config = dict(
    n_layer=11,
    d_model=64,
    n_head=2,
    n_kv_head=2,
    head_dim=32,
    d_mlp=256,
    vocab_size=890,
    activation='gelu',
    norm='layernorm',
    norm_place='pre',
    norm_eps=1e-06,
    positions='learned',
    qk_norm=False,
    attn_scale=0.177,
    bias='none',
    tie_embeddings=True,
    parallel_block=False,
    extras=['capped logits'],
    init='normal',
    init_std_qkv=0.0255,
    init_std_o=0.0255,
    init_std_up=0.0255,
    init_std_down=0.0255,
    optimizer='soap_variant',
    lr=0.0082,
    lr_mult_o=1.46,
    beta1=0.95,
    beta2=0.99,
    lr_head=0.0183,
    grad_clip=0.5,
    warmup_steps=200,
    schedule='wsd',
    decay_fraction=1.0,
    decay_shape='linear',
    final_lr_fraction=0.0,
    batch_tokens=32768,
    seq_len=384,
    doc_mask=True,
    train_tokens=118100000,
    steps=3605,
    dataset='wikipedia_en',
)
Each number is 200 + 20 x the weight over its row's rms, rounded and kept within 0 to 999. Layers, rows and columns count from 0. The size before them is the row's rms in percent of the matrix's.

# layer 7 MLP up, 256x64, rms 0.207, rows 98-152, columns 0-63
104,203,221,203,162,229,204,206,205,217,198,197,201,194,205,247,183,215,171,225,207,226,187,216,158,176,191,205,204,188,199,190,214,218,212,243,192,219,177,202,191,189,178,196,183,200,212,192,168,209,200,208,240,196,154,205,152,231,175,203,222,192,197,216,212
088,190,206,193,178,157,178,200,203,199,216,180,182,213,202,194,206,170,192,206,241,206,169,207,201,191,159,197,205,213,215,203,241,195,189,207,175,192,178,193,197,193,212,219,213,223,186,182,186,217,203,173,206,181,245,195,180,167,232,210,173,205,144,217,210
098,185,197,193,209,172,223,196,216,188,176,186,227,199,200,216,233,205,141,193,214,229,192,231,197,194,228,183,210,193,207,180,206,211,219,199,222,201,206,181,192,184,208,170,218,210,196,174,162,207,201,176,206,194,233,176,229,220,202,147,215,201,221,209,171
096,174,167,209,236,205,207,213,209,207,183,189,228,181,173,200,213,192,241,189,211,213,200,203,204,198,200,195,203,213,191,174,197,206,174,203,158,168,199,186,183,193,203,221,229,224,231,218,241,185,166,181,228,203,221,218,219,197,198,173,164,194,228,191,229
099,221,206,203,173,209,210,184,195,182,206,196,183,194,178,230,205,212,230,210,208,181,223,201,207,207,207,206,206,187,200,188,210,225,224,217,181,176,214,195,179,193,188,179,223,208,227,164,203,225,186,208,244,201,229,172,186,213,170,216,190,147,206,151,162
123,185,219,173,193,161,218,197,207,218,189,217,192,168,165,214,194,233,216,170,219,213,185,194,168,185,216,193,203,168,223,201,209,213,219,160,188,175,171,221,199,230,218,173,215,206,239,214,199,179,191,184,214,203,216,213,190,202,218,171,174,192,190,185,231
097,221,173,170,182,198,235,206,210,176,194,255,217,171,165,196,171,210,212,195,205,173,197,200,195,171,204,173,198,208,228,205,211,187,204,212,170,187,226,179,212,222,186,229,212,217,205,181,188,206,169,232,207,174,220,222,223,194,196,176,215,196,202,181,229
102,172,210,214,190,236,171,204,222,191,189,210,187,229,182,215,194,208,176,209,202,160,197,182,193,181,201,211,168,228,192,199,209,230,215,217,221,164,183,222,205,199,197,171,167,203,227,181,203,240,203,175,189,194,213,193,225,162,189,232,203,219,239,204,210
088,190,179,214,202,178,191,230,193,211,207,202,204,189,228,226,185,226,192,216,219,194,194,227,225,175,158,186,191,156,196,197,182,184,233,229,152,205,164,210,195,229,182,216,192,212,200,194,203,201,187,222,181,203,178,192,196,200,185,228,197,235,160,219,211
101,185,201,197,243,201,218,197,188,213,210,188,207,220,205,203,196,206,221,253,220,235,176,186,198,218,228,171,180,171,205,221,227,180,224,191,190,175,201,178,200,216,199,237,201,172,193,213,216,175,206,202,233,200,180,214,166,220,209,200,226,178,172,229,187
099,194,199,175,245,230,200,193,203,197,189,215,218,218,196,210,245,225,168,214,164,204,180,174,191,179,188,258,206,227,181,213,226,209,185,217,157,189,209,193,189,191,191,162,205,195,176,182,198,211,198,198,186,180,204,198,217,173,191,206,213,177,217,190,182
092,167,197,219,200,203,206,184,209,189,225,205,195,188,191,189,198,211,182,215,159,224,239,170,231,179,240,207,207,224,169,210,193,186,186,246,197,208,220,216,192,195,182,194,242,198,196,153,190,195,165,195,228,208,192,173,195,213,186,218,187,213,212,222,188
101,214,211,173,159,200,188,197,190,192,212,194,205,183,199,216,219,183,198,174,185,221,207,213,212,193,209,230,170,170,220,187,171,200,193,200,157,207,182,183,210,198,221,165,242,213,228,213,216,236,203,202,220,205,198,209,154,204,194,214,178,215,170,177,163
093,218,224,197,207,221,199,212,212,184,218,213,207,213,196,189,181,239,197,199,220,222,208,172,194,196,229,212,193,198,227,193,153,216,222,207,174,234,194,231,227,197,183,205,176,202,168,208,219,249,140,205,193,203,182,188,200,189,171,195,196,206,222,185,185
102,188,224,217,235,240,191,177,226,187,196,243,237,196,195,170,177,224,161,214,198,205,222,201,185,175,214,158,176,205,206,156,205,186,203,203,190,186,188,235,167,202,191,203,207,195,182,179,171,196,196,194,205,219,195,202,179,180,214,187,201,209,223,196,215
090,190,166,186,207,229,182,203,195,220,212,185,209,206,194,185,203,177,214,242,222,146,211,170,217,217,181,210,169,182,198,183,208,207,216,206,184,175,198,218,190,203,232,208,169,203,219,169,180,230,182,238,229,187,215,223,176,224,216,187,205,186,189,214,209
096,182,240,204,194,206,205,202,181,200,208,156,219,204,190,233,230,194,171,195,218,173,208,185,199,179,212,180,174,171,224,180,167,227,222,246,175,197,210,215,195,183,190,236,186,204,205,190,202,206,205,187,209,194,185,205,202,214,178,224,150,223,199,203,223
093,193,196,222,227,199,173,208,192,212,209,168,188,209,225,187,199,202,184,173,207,185,217,192,207,170,215,174,181,238,194,183,192,162,208,171,199,183,211,158,221,157,200,212,185,218,212,213,199,218,175,182,182,222,215,208,161,215,200,243,220,219,179,223,205
116,183,190,198,181,231,187,186,197,192,219,217,189,203,169,191,200,223,209,188,222,169,205,201,154,198,170,201,191,211,187,231,176,192,220,197,253,161,172,197,218,216,213,189,195,215,160,157,189,194,229,171,227,215,187,194,198,205,182,191,177,214,199,180,202
095,178,206,195,194,185,235,244,233,221,227,208,203,209,181,196,221,199,225,169,200,194,216,194,192,232,194,195,174,188,201,166,229,202,200,208,186,206,179,203,152,227,202,198,219,207,177,187,220,185,193,195,249,213,203,173,202,212,197,215,192,199,158,237,205
103,194,192,172,189,212,187,223,213,196,186,218,191,203,203,201,197,180,176,205,194,218,227,165,194,199,209,223,205,186,209,209,222,215,209,246,206,154,140,207,168,219,205,161,193,182,203,208,207,190,227,182,216,198,192,214,212,156,200,232,182,179,191,215,175
120,201,205,170,196,183,197,205,184,151,226,211,179,183,208,230,235,228,228,202,177,199,173,229,212,189,178,188,230,222,170,191,198,181,210,191,190,241,226,157,198,194,226,216,186,216,170,215,201,186,179,202,187,171,215,198,204,193,198,196,212,206,191,192,236
092,207,204,206,185,170,192,197,178,233,208,223,216,199,231,204,184,220,187,219,203,208,202,207,210,181,217,215,186,195,195,176,203,149,196,179,184,187,226,179,223,199,197,181,203,165,191,227,224,166,178,201,256,181,204,188,177,181,160,222,220,182,210,216,221
100,210,216,226,234,196,226,191,199,162,198,190,183,176,213,188,178,194,218,218,235,179,201,199,202,207,228,225,177,221,184,224,244,193,214,185,209,160,205,171,228,194,211,204,197,230,176,198,191,221,197,201,202,161,203,154,205,182,189,180,171,216,192,197,211
099,195,168,178,189,206,211,210,191,161,231,185,174,170,243,195,225,222,222,195,179,222,173,209,182,225,174,207,209,202,211,190,164,223,202,204,201,173,219,193,192,168,195,195,212,181,241,195,168,197,197,208,209,199,192,224,194,224,186,226,191,169,232,213,206
097,198,205,204,190,149,251,219,229,232,181,214,207,187,205,201,188,203,236,187,206,172,199,200,243,185,195,207,205,216,222,196,202,230,167,212,186,197,214,202,186,194,221,182,202,209,201,185,209,202,162,185,174,192,236,160,209,188,191,201,218,195,228,184,230
098,183,194,205,217,183,189,240,226,208,227,206,216,210,226,211,193,190,197,197,242,195,202,205,192,201,192,231,220,182,160,192,173,220,205,209,212,217,205,236,191,175,191,148,205,204,206,209,167,211,214,147,229,184,185,192,196,208,196,214,213,172,214,170,218
107,184,182,212,220,189,199,197,210,194,221,212,202,181,166,215,199,211,203,159,199,230,198,203,122,197,222,194,226,225,182,195,214,199,202,209,206,203,187,222,229,172,202,197,202,192,231,214,186,179,174,182,225,235,206,203,181,209,211,196,236,202,198,218,234
094,211,206,220,220,211,205,190,198,189,220,177,218,189,204,200,215,196,226,206,208,199,201,209,206,206,201,195,179,241,220,227,208,189,242,198,202,193,135,219,218,220,210,215,202,181,188,198,193,172,217,188,242,189,201,204,232,201,216,264,195,173,190,225,188
097,205,171,197,202,208,237,191,190,177,199,218,207,194,231,186,193,225,175,196,211,198,219,193,211,203,207,182,196,222,230,215,132,161,200,212,181,168,232,177,187,201,189,190,242,198,202,204,204,183,187,202,178,222,200,226,211,163,221,213,201,167,186,208,191
100,173,198,229,192,196,205,199,188,207,209,232,191,180,172,214,187,227,233,216,218,208,161,175,191,224,201,195,214,173,204,218,187,199,176,164,201,236,199,205,220,167,214,188,169,211,219,185,159,229,194,172,199,204,187,196,231,243,194,217,213,216,213,210,188
102,190,219,219,218,186,204,181,222,158,222,210,144,223,191,180,180,218,212,167,206,179,196,204,199,175,204,201,185,214,213,188,212,240,239,214,174,199,213,201,188,213,239,179,218,210,189,181,193,223,164,204,221,194,182,204,182,168,186,212,211,194,180,195,226
092,209,166,182,208,226,217,209,208,194,202,221,175,211,212,189,211,215,194,196,212,183,202,242,196,168,189,170,165,233,163,201,221,198,208,210,182,212,196,207,196,218,209,207,229,191,224,191,213,232,214,206,193,186,204,220,196,193,189,244,245,145,205,181,212
110,167,224,162,200,212,243,190,193,199,172,206,182,193,172,207,211,249,216,186,186,207,186,207,184,155,160,179,189,207,219,190,192,231,210,193,196,200,195,197,208,173,192,204,214,237,223,242,197,200,202,181,199,163,212,215,198,195,184,178,186,208,207,208,227
110,225,160,201,246,226,196,204,188,178,236,191,186,219,226,166,187,198,212,194,237,189,216,205,177,166,194,189,207,221,175,207,153,179,217,202,159,186,201,225,215,189,209,224,203,205,178,198,218,205,212,212,184,197,199,234,194,182,202,216,165,201,209,209,203
095,204,190,179,219,207,195,198,189,206,217,207,198,193,211,176,201,238,204,207,206,225,176,191,226,180,203,176,213,199,229,195,216,198,199,227,189,203,206,191,154,203,201,208,216,190,220,231,211,193,211,173,182,197,248,183,133,238,157,191,203,179,201,205,178
100,211,212,156,184,228,191,199,205,166,187,210,196,144,186,186,208,226,185,171,206,189,190,223,202,201,194,159,184,170,241,198,177,227,194,196,194,181,214,219,166,213,223,218,218,220,199,203,185,220,171,180,202,190,204,218,212,214,210,207,194,192,207,238,218
104,224,170,210,207,197,184,200,186,215,215,233,231,171,199,175,207,244,202,185,254,205,193,200,177,216,211,175,183,207,168,234,191,195,235,198,172,193,210,210,184,210,190,178,177,220,191,204,202,218,200,191,196,207,191,200,242,202,224,169,174,226,182,194,219
095,199,199,250,236,180,200,232,198,206,228,217,214,181,217,191,222,198,215,194,206,165,201,140,191,194,196,201,198,198,202,185,222,192,193,218,197,179,189,214,207,172,244,178,221,169,176,191,198,200,218,198,219,196,230,183,188,164,206,220,179,170,204,196,191
096,165,205,179,185,200,228,225,211,218,216,205,231,163,187,226,164,201,189,206,214,203,186,196,163,180,181,219,200,208,203,213,203,179,203,164,198,204,220,194,183,200,213,220,199,182,189,180,216,187,199,205,213,222,195,199,229,177,171,177,219,239,227,143,208
100,182,187,198,209,192,238,195,210,223,162,185,226,184,202,209,215,211,190,195,181,216,209,153,197,185,193,189,169,191,194,219,207,235,186,215,187,227,215,229,227,183,189,204,194,188,224,180,214,220,156,178,205,162,244,208,222,209,194,196,197,183,209,182,233
090,224,254,192,185,214,189,238,220,190,183,216,185,203,153,209,179,206,193,225,211,203,163,206,213,216,182,176,185,197,211,215,224,257,184,199,172,205,165,176,199,184,213,167,182,190,198,191,207,179,189,201,206,169,198,189,220,191,200,175,188,196,200,188,201
112,208,190,195,213,189,213,201,185,179,179,239,210,203,207,194,193,260,189,240,205,178,203,176,245,181,221,212,179,228,175,198,203,207,195,215,197,203,207,176,216,182,206,176,194,198,204,213,206,188,217,167,228,158,216,167,238,170,196,191,194,193,194,178,190
092,174,199,206,204,210,198,188,207,201,157,191,188,201,208,193,192,222,198,168,238,204,209,228,196,219,215,182,179,202,174,170,202,194,205,182,153,196,227,174,181,221,174,224,173,246,210,188,231,206,194,199,168,183,237,218,183,220,188,187,184,205,195,195,234
110,221,203,163,196,199,221,175,194,221,171,219,214,219,180,236,177,242,210,186,214,176,178,212,176,196,201,182,223,196,224,195,198,205,194,161,196,181,195,211,182,175,198,189,166,200,206,235,182,172,184,163,210,224,212,224,190,212,220,228,169,179,199,192,189
089,220,250,199,184,218,199,189,199,182,191,197,182,245,224,204,168,181,189,202,204,199,227,189,199,147,180,201,202,205,194,207,210,163,186,191,232,192,222,167,197,203,206,157,177,181,200,185,229,200,181,170,193,215,199,196,191,197,171,200,203,230,224,221,189
109,211,193,244,220,166,230,172,196,174,195,181,223,182,194,234,176,206,200,163,231,243,202,208,184,219,203,186,178,223,172,197,200,186,207,204,221,178,181,202,248,209,186,229,195,186,179,190,212,196,184,175,181,227,213,215,176,202,197,184,218,200,207,203,190
099,200,210,206,177,185,180,192,191,216,199,203,211,199,159,211,167,175,227,210,231,220,176,236,201,178,202,218,208,232,176,259,190,195,215,237,222,221,215,218,202,188,201,218,176,205,187,217,207,191,164,211,192,189,216,222,205,179,177,223,240,205,200,203,193
116,180,183,218,192,192,196,207,185,195,190,192,205,138,223,193,193,203,210,205,208,189,204,193,202,203,216,216,199,234,186,242,161,172,203,184,181,220,219,214,216,208,210,235,163,192,200,167,185,219,180,196,183,173,228,202,218,187,216,208,157,239,182,196,215
102,200,225,218,211,192,203,192,205,176,171,205,200,184,196,213,198,218,183,212,225,194,151,249,228,219,200,164,162,206,171,184,169,214,175,234,233,183,197,191,201,198,168,214,168,219,214,182,191,205,182,195,191,225,213,179,192,206,230,178,213,216,198,208,210
088,205,177,211,209,184,207,182,225,193,179,175,221,201,214,215,214,210,233,185,196,178,220,215,199,205,208,193,192,189,194,236,174,195,205,199,185,180,217,180,193,218,219,223,186,214,229,194,139,174,151,195,188,192,200,221,240,195,170,188,168,224,226,193,218
095,175,189,210,216,197,216,241,241,180,228,197,160,167,170,228,191,193,206,208,246,174,209,198,197,231,216,167,202,179,208,188,177,208,199,180,226,191,167,178,184,205,224,200,194,221,207,202,196,195,192,182,217,209,226,180,223,225,204,199,205,177,207,175,214
098,206,160,190,193,190,198,181,158,195,194,231,216,208,235,236,204,187,183,201,221,208,200,210,196,208,177,197,169,206,171,242,188,175,207,195,216,198,172,203,209,209,215,179,194,214,200,191,224,204,230,168,217,242,211,229,216,185,219,154,220,200,210,191,215
103,201,185,208,210,174,215,250,176,146,219,230,209,200,217,204,222,220,186,248,185,192,198,200,214,207,188,189,161,183,186,189,231,196,195,202,203,211,209,201,197,164,182,185,215,242,206,202,216,204,175,198,190,175,199,209,240,206,189,186,188,212,184,231,203
098,224,187,165,200,223,183,217,179,233,182,228,205,174,182,211,222,185,210,182,258,180,194,212,163,180,206,190,202,252,188,192,204,199,198,178,210,216,206,180,215,175,193,196,195,214,211,186,203,231,222,168,218,213,205,193,193,202,208,181,206,161,222,224,193
# layer 7 MLP down (transposed), 256x64, rms 0.225, rows 98-151, columns 0-63
101,194,193,197,178,162,213,198,178,190,222,200,171,199,184,205,203,214,213,208,191,190,180,187,205,171,227,212,206,172,217,231,242,223,193,214,200,188,169,215,186,212,217,190,208,181,198,175,225,197,226,233,246,183,191,159,236,170,202,187,198,190,171,223,213
092,183,192,217,188,235,225,224,204,197,172,228,198,223,192,217,204,192,205,181,165,192,233,180,175,214,212,219,209,199,195,169,183,187,220,165,215,215,220,208,207,206,147,193,208,232,171,217,212,187,217,229,249,181,182,190,202,184,184,215,186,185,205,213,189
101,200,218,218,215,194,243,224,203,217,168,223,211,190,205,243,232,207,234,181,190,184,192,205,178,178,205,217,202,214,212,209,177,187,179,205,215,187,171,204,203,169,183,212,191,177,199,166,217,178,146,218,186,181,172,221,207,203,205,238,184,207,194,205,182
092,189,213,208,207,208,196,204,234,201,185,221,201,216,230,186,214,202,214,178,207,237,206,224,217,197,241,198,166,170,220,196,170,198,220,176,186,200,185,227,202,200,203,195,212,225,198,201,158,254,169,192,206,217,177,180,202,166,211,215,215,217,225,219,173
092,220,219,161,216,203,181,205,200,194,179,208,216,176,173,225,188,178,167,200,196,199,234,178,217,196,179,202,206,164,200,180,193,154,204,198,224,236,173,205,212,216,198,186,198,214,194,231,196,179,188,208,172,207,193,186,240,204,174,195,201,239,221,209,164
134,228,208,192,230,223,177,232,193,178,181,181,208,181,193,172,199,199,193,161,210,196,162,195,199,193,193,205,168,194,248,197,196,185,184,210,194,201,259,207,235,188,172,194,201,207,170,197,200,212,195,195,184,216,195,185,188,176,222,187,180,175,203,194,244
104,198,148,192,187,193,194,213,206,213,222,186,196,179,194,205,216,206,177,206,194,250,209,212,168,192,211,186,233,167,211,219,195,213,181,163,187,178,206,202,223,223,183,185,222,190,245,182,203,200,201,209,219,219,212,168,190,221,245,194,176,186,196,223,182
103,230,189,220,201,211,215,228,186,180,200,205,204,194,189,225,234,191,196,163,206,240,200,194,201,195,193,218,230,219,190,206,218,217,145,227,194,202,201,172,196,212,215,211,200,214,170,218,195,186,225,219,231,213,167,234,199,182,227,213,181,175,240,194,189
098,184,193,203,224,194,213,175,181,164,208,201,200,194,199,174,180,164,212,172,201,199,184,201,186,225,233,221,168,223,188,193,181,228,195,203,229,172,231,217,163,228,184,192,183,200,208,160,224,189,197,173,201,203,215,198,213,246,197,190,176,194,165,189,205
108,195,220,219,220,218,171,218,142,197,192,194,204,193,174,200,182,213,221,204,182,227,199,181,249,184,190,187,221,208,186,224,197,224,188,206,218,176,197,178,202,193,229,224,196,210,213,195,199,178,167,207,192,204,194,174,189,213,260,215,210,222,226,184,190
100,179,192,205,169,184,178,194,170,235,240,195,173,215,194,200,182,205,210,190,195,220,176,234,202,185,197,188,182,172,196,214,198,205,180,204,211,199,243,230,229,193,203,220,170,237,176,199,212,184,205,200,207,171,202,219,191,225,231,201,170,194,182,247,211
091,197,234,180,167,201,205,206,201,181,217,202,199,217,193,235,208,215,202,196,178,194,200,167,247,212,156,216,194,247,223,206,201,203,202,189,194,193,179,223,203,197,191,196,177,209,177,229,197,197,183,206,161,203,176,166,179,208,220,245,212,178,228,188,193
111,211,205,216,219,207,185,196,177,174,196,217,182,176,227,176,222,197,187,202,159,198,225,182,201,215,202,202,210,170,243,179,219,185,172,167,194,200,193,214,219,201,210,206,214,192,238,235,212,196,194,145,192,231,153,207,197,185,179,214,185,207,186,185,207
098,189,203,176,190,195,223,226,187,212,186,205,220,201,205,223,187,205,162,170,168,154,208,229,221,200,201,211,234,201,234,210,195,189,200,163,188,215,208,180,223,210,206,165,232,222,245,201,197,186,204,199,191,199,235,164,218,208,212,222,216,191,181,187,209
103,169,216,220,221,245,174,193,203,157,214,189,177,196,218,217,197,181,212,227,176,210,198,192,174,209,200,193,195,202,181,233,172,192,203,198,208,196,228,206,195,245,178,180,211,218,193,197,225,212,179,189,207,155,226,210,227,207,201,215,171,189,230,230,190
086,233,156,212,201,216,203,207,213,232,170,188,206,208,178,217,217,255,148,175,173,227,179,214,179,200,221,206,174,198,186,200,176,180,177,190,201,205,219,213,215,192,190,203,189,202,215,199,238,224,201,196,192,181,192,183,200,172,229,193,200,224,184,210,188
101,189,200,213,171,186,173,209,202,214,180,185,185,200,199,223,163,238,209,205,182,203,197,191,195,183,174,181,162,203,192,174,205,189,217,240,231,194,224,243,188,190,204,205,209,175,206,146,212,208,144,193,226,185,212,208,206,216,200,188,182,217,207,215,193
096,232,206,235,222,231,219,216,190,188,181,181,204,196,183,199,188,193,232,193,211,181,197,217,228,174,204,194,191,171,206,191,200,221,243,213,195,217,169,193,179,195,219,181,194,183,190,166,198,183,169,216,198,164,188,168,236,157,209,196,223,172,197,211,211
122,220,219,207,145,214,205,190,196,158,212,245,225,181,191,193,177,202,189,205,233,176,211,167,187,195,194,200,223,187,212,201,175,192,243,184,193,195,187,195,225,203,208,224,214,225,207,204,167,181,208,223,206,221,171,187,220,188,189,212,197,200,196,153,196
092,232,200,218,173,171,196,202,194,186,199,188,186,193,191,222,178,224,191,183,203,167,175,203,196,194,189,219,152,208,216,192,181,171,168,188,198,213,224,203,234,221,192,197,209,187,205,203,191,188,182,179,220,145,209,195,199,209,202,191,205,218,144,238,180
102,208,173,248,204,174,220,198,225,193,191,200,186,213,212,200,195,189,184,203,225,200,202,238,199,209,205,166,204,175,178,183,208,177,192,162,189,253,205,178,199,177,192,236,216,192,205,186,203,222,226,211,224,197,214,158,187,219,160,178,206,194,178,206,203
112,176,191,172,202,214,222,224,204,216,184,180,170,210,170,154,192,211,178,200,172,199,182,234,207,179,212,199,222,199,197,202,214,217,228,174,190,209,182,207,212,208,216,219,216,182,212,183,240,196,181,237,203,205,195,192,144,208,233,227,193,201,210,200,233
093,181,184,171,190,223,204,228,198,194,204,202,204,211,195,184,174,152,206,176,214,199,197,165,229,217,210,207,190,214,180,226,203,220,191,239,236,174,206,189,199,216,205,234,184,226,193,202,210,178,205,232,191,212,227,151,229,211,216,194,190,196,239,198,213
091,206,182,187,221,219,157,213,220,197,231,188,188,210,202,191,187,185,205,190,199,203,208,180,204,199,241,223,178,188,202,179,228,202,216,190,211,238,237,220,200,184,178,197,174,168,221,182,179,177,166,153,178,199,210,202,220,224,176,181,188,182,176,181,189
092,229,185,204,217,226,186,193,185,230,172,198,225,226,179,226,200,224,221,156,213,172,195,186,204,183,156,221,227,218,221,215,160,197,184,198,197,175,210,186,239,196,172,171,205,202,223,194,194,169,201,208,193,218,220,202,216,205,225,204,216,194,203,224,219
090,184,229,185,186,197,210,200,220,228,184,178,198,207,182,220,204,207,194,179,188,177,190,179,195,196,195,197,190,235,161,235,193,190,228,243,238,237,154,188,188,210,181,191,185,205,179,221,220,164,175,201,214,231,235,195,203,177,205,193,188,213,196,204,193
101,192,177,245,210,236,185,179,204,215,218,190,192,194,220,174,224,234,206,211,177,212,198,215,174,193,215,164,211,215,210,212,201,231,195,216,185,237,238,180,246,202,200,204,166,161,204,191,181,180,194,178,198,209,225,217,205,205,201,195,184,174,220,204,187
104,208,201,196,163,176,233,193,216,160,170,199,201,173,216,208,187,223,197,198,207,191,192,202,175,187,219,210,166,181,226,203,201,232,217,194,165,217,236,194,152,211,214,193,216,227,212,233,173,214,190,196,210,182,192,218,207,224,187,185,231,202,214,186,173
094,177,207,209,192,241,180,181,180,171,171,231,198,205,221,181,221,194,203,202,186,209,190,202,154,227,222,175,216,176,193,206,198,195,207,189,200,228,241,197,186,201,210,233,210,236,206,214,201,221,221,174,215,204,225,190,195,209,178,170,207,244,203,189,230
099,160,199,219,202,216,175,212,191,194,202,183,186,154,217,223,206,180,224,229,178,189,204,181,208,187,214,176,184,153,198,187,184,191,246,209,230,194,232,192,197,200,169,199,205,198,224,176,193,204,177,186,214,218,222,183,224,220,177,200,206,221,228,204,232
109,192,171,192,196,180,235,194,208,215,197,210,181,217,194,200,190,254,198,172,187,188,180,200,196,223,192,209,214,218,184,220,179,190,225,202,190,230,198,225,163,182,156,232,179,155,197,214,208,210,196,194,169,196,187,190,155,199,186,183,226,215,204,207,178
093,172,193,158,209,212,215,178,192,222,185,163,155,209,199,183,209,216,183,199,193,189,187,213,209,215,198,197,212,184,217,169,223,184,202,181,171,181,200,199,215,161,240,249,213,191,201,200,189,232,214,204,206,216,170,206,188,163,185,213,172,212,173,199,197
081,189,204,194,199,198,184,206,201,219,212,220,179,239,205,201,177,173,221,174,212,205,252,168,192,227,214,206,215,197,207,200,215,171,207,167,233,192,211,182,213,165,175,202,231,186,166,172,233,173,173,219,178,202,199,211,195,215,210,178,179,203,191,207,174
116,202,181,197,186,221,193,222,202,211,191,206,236,173,189,210,173,191,173,208,188,193,157,210,213,194,202,243,222,196,204,193,177,155,206,216,175,214,217,195,199,191,199,202,158,200,216,238,167,169,216,193,183,213,204,214,208,212,215,223,184,167,230,218,166
095,175,156,243,214,183,186,247,225,231,209,204,199,196,203,187,214,166,184,211,178,202,188,215,191,193,199,194,204,206,225,213,206,170,204,196,225,215,188,187,221,231,223,227,195,203,189,205,235,228,203,230,146,203,192,219,191,186,190,213,211,184,187,197,221
098,211,180,180,196,221,205,220,202,200,178,183,195,178,181,236,212,212,199,233,225,237,225,189,205,225,225,172,190,159,215,145,206,187,193,198,208,214,203,209,217,185,201,179,184,167,192,173,212,216,221,180,210,191,197,206,199,200,242,249,207,192,197,188,191
102,236,207,193,214,173,193,187,162,222,234,207,183,195,174,184,171,183,204,191,207,200,222,206,215,260,185,213,227,209,185,215,194,211,180,207,174,164,181,182,225,181,188,209,212,202,184,189,204,197,191,227,216,208,236,207,188,236,173,216,209,168,188,186,196
101,216,187,220,183,175,188,192,220,219,216,165,196,183,224,195,160,195,223,193,206,205,168,166,203,170,234,207,188,184,195,234,179,224,212,169,203,171,190,211,209,208,191,194,197,232,221,208,230,174,219,229,187,204,197,181,184,227,200,204,165,205,185,204,161
098,231,180,203,177,183,230,219,196,227,220,193,162,194,169,187,162,194,206,186,196,185,169,227,212,218,212,200,224,209,189,215,179,249,203,178,193,193,180,206,187,196,200,185,224,176,240,148,201,165,211,201,175,194,219,216,204,212,209,197,190,213,201,195,187
093,207,190,226,198,184,184,194,202,237,226,216,164,221,209,201,204,213,208,203,221,203,236,183,207,233,170,172,207,216,211,212,217,197,210,166,204,196,216,161,231,202,198,240,157,183,166,212,231,207,189,195,189,180,179,200,185,214,217,197,225,199,224,172,189
102,223,190,222,183,209,206,174,186,184,189,214,213,212,207,222,171,185,218,188,169,161,196,202,218,201,178,196,239,192,192,236,250,202,190,187,203,201,202,181,179,179,220,197,215,224,219,210,193,231,241,219,170,198,185,163,184,193,174,214,188,177,209,201,173
084,183,195,206,204,228,244,179,210,211,193,207,182,198,198,210,204,176,213,238,198,183,210,208,197,168,227,158,179,211,218,178,184,191,162,204,217,194,224,235,192,195,233,192,197,195,193,180,171,225,201,166,218,221,210,227,199,219,155,191,215,185,204,215,226
104,179,188,213,162,188,229,197,202,207,199,211,200,181,199,183,230,234,224,204,201,180,184,191,171,203,219,226,213,152,177,187,190,231,210,203,184,215,222,194,199,211,197,179,192,177,229,186,242,207,198,166,210,203,174,231,219,192,174,195,195,154,178,215,200
094,196,154,195,171,190,172,186,169,220,209,194,201,187,184,201,192,212,235,187,212,179,207,182,213,189,160,200,195,164,193,185,214,197,203,242,194,205,202,190,239,214,204,200,201,202,220,202,243,229,167,212,200,202,184,208,200,210,223,232,239,222,216,196,166
120,190,197,228,228,174,199,196,188,201,214,180,205,216,168,206,220,211,218,165,230,203,216,228,198,201,179,194,201,239,160,196,222,174,193,207,182,194,187,184,206,214,169,197,203,214,202,219,207,212,217,209,195,215,170,182,230,159,197,157,196,208,192,241,161
076,193,192,222,190,218,176,204,204,187,184,177,186,166,176,212,150,216,221,192,205,202,184,232,182,229,239,209,209,190,225,222,218,185,215,208,177,216,233,191,170,195,196,209,235,189,213,201,189,204,212,231,183,200,203,183,235,188,182,150,185,188,206,204,175
110,208,193,218,181,175,205,225,200,237,203,191,188,183,210,224,208,209,178,185,210,204,247,224,184,177,202,208,204,213,188,207,157,200,198,192,219,198,183,189,162,234,179,205,188,196,231,240,200,179,219,230,165,219,218,194,167,214,227,187,208,176,194,194,172
094,182,183,222,210,176,180,177,190,172,230,197,193,183,202,175,221,189,151,201,219,195,189,225,205,214,225,180,232,161,212,211,189,206,210,173,208,133,184,199,200,179,214,201,195,203,212,190,217,215,211,210,202,161,200,194,208,232,185,189,170,181,211,203,197
100,184,180,197,223,213,230,189,196,230,217,197,195,165,207,188,188,202,191,185,201,160,189,164,217,174,182,229,210,214,225,209,191,221,236,152,190,183,206,196,202,227,185,219,188,240,177,201,179,222,196,239,202,191,158,186,208,184,205,187,216,217,184,194,201
113,182,194,235,154,224,224,186,221,188,227,168,224,201,199,227,175,229,193,226,213,186,186,215,186,206,192,194,218,194,186,186,223,181,229,210,180,241,252,191,230,197,189,213,181,202,191,182,194,206,215,171,222,172,191,194,208,199,211,202,208,197,183,171,198
084,179,181,204,177,214,159,201,201,195,177,211,219,191,181,174,216,184,209,204,168,190,181,189,197,218,208,212,214,234,231,185,215,192,193,204,201,194,203,220,199,181,182,166,179,188,234,203,237,229,195,211,246,201,207,188,182,211,207,192,252,242,208,190,178
102,203,222,191,210,224,205,225,168,225,182,176,194,190,249,182,208,202,219,179,189,188,200,154,211,229,229,194,220,197,176,193,196,224,188,172,177,207,226,188,222,209,191,207,173,204,182,187,230,190,221,229,221,155,203,189,217,197,230,201,185,191,175,202,215
096,225,239,170,225,212,162,208,210,215,194,185,229,201,198,158,191,205,191,197,190,178,205,180,187,211,189,194,217,193,182,197,166,236,190,203,186,229,191,238,194,196,201,177,181,175,154,216,201,165,195,198,185,212,233,214,232,186,224,207,211,205,196,224,211
093,220,214,183,202,184,226,184,205,172,194,201,216,201,217,187,256,189,208,177,228,214,213,215,181,202,188,184,197,170,186,201,201,207,209,202,218,195,196,208,227,190,173,225,222,214,178,187,191,184,203,181,202,216,137,231,207,208,222,159,227,221,173,203,227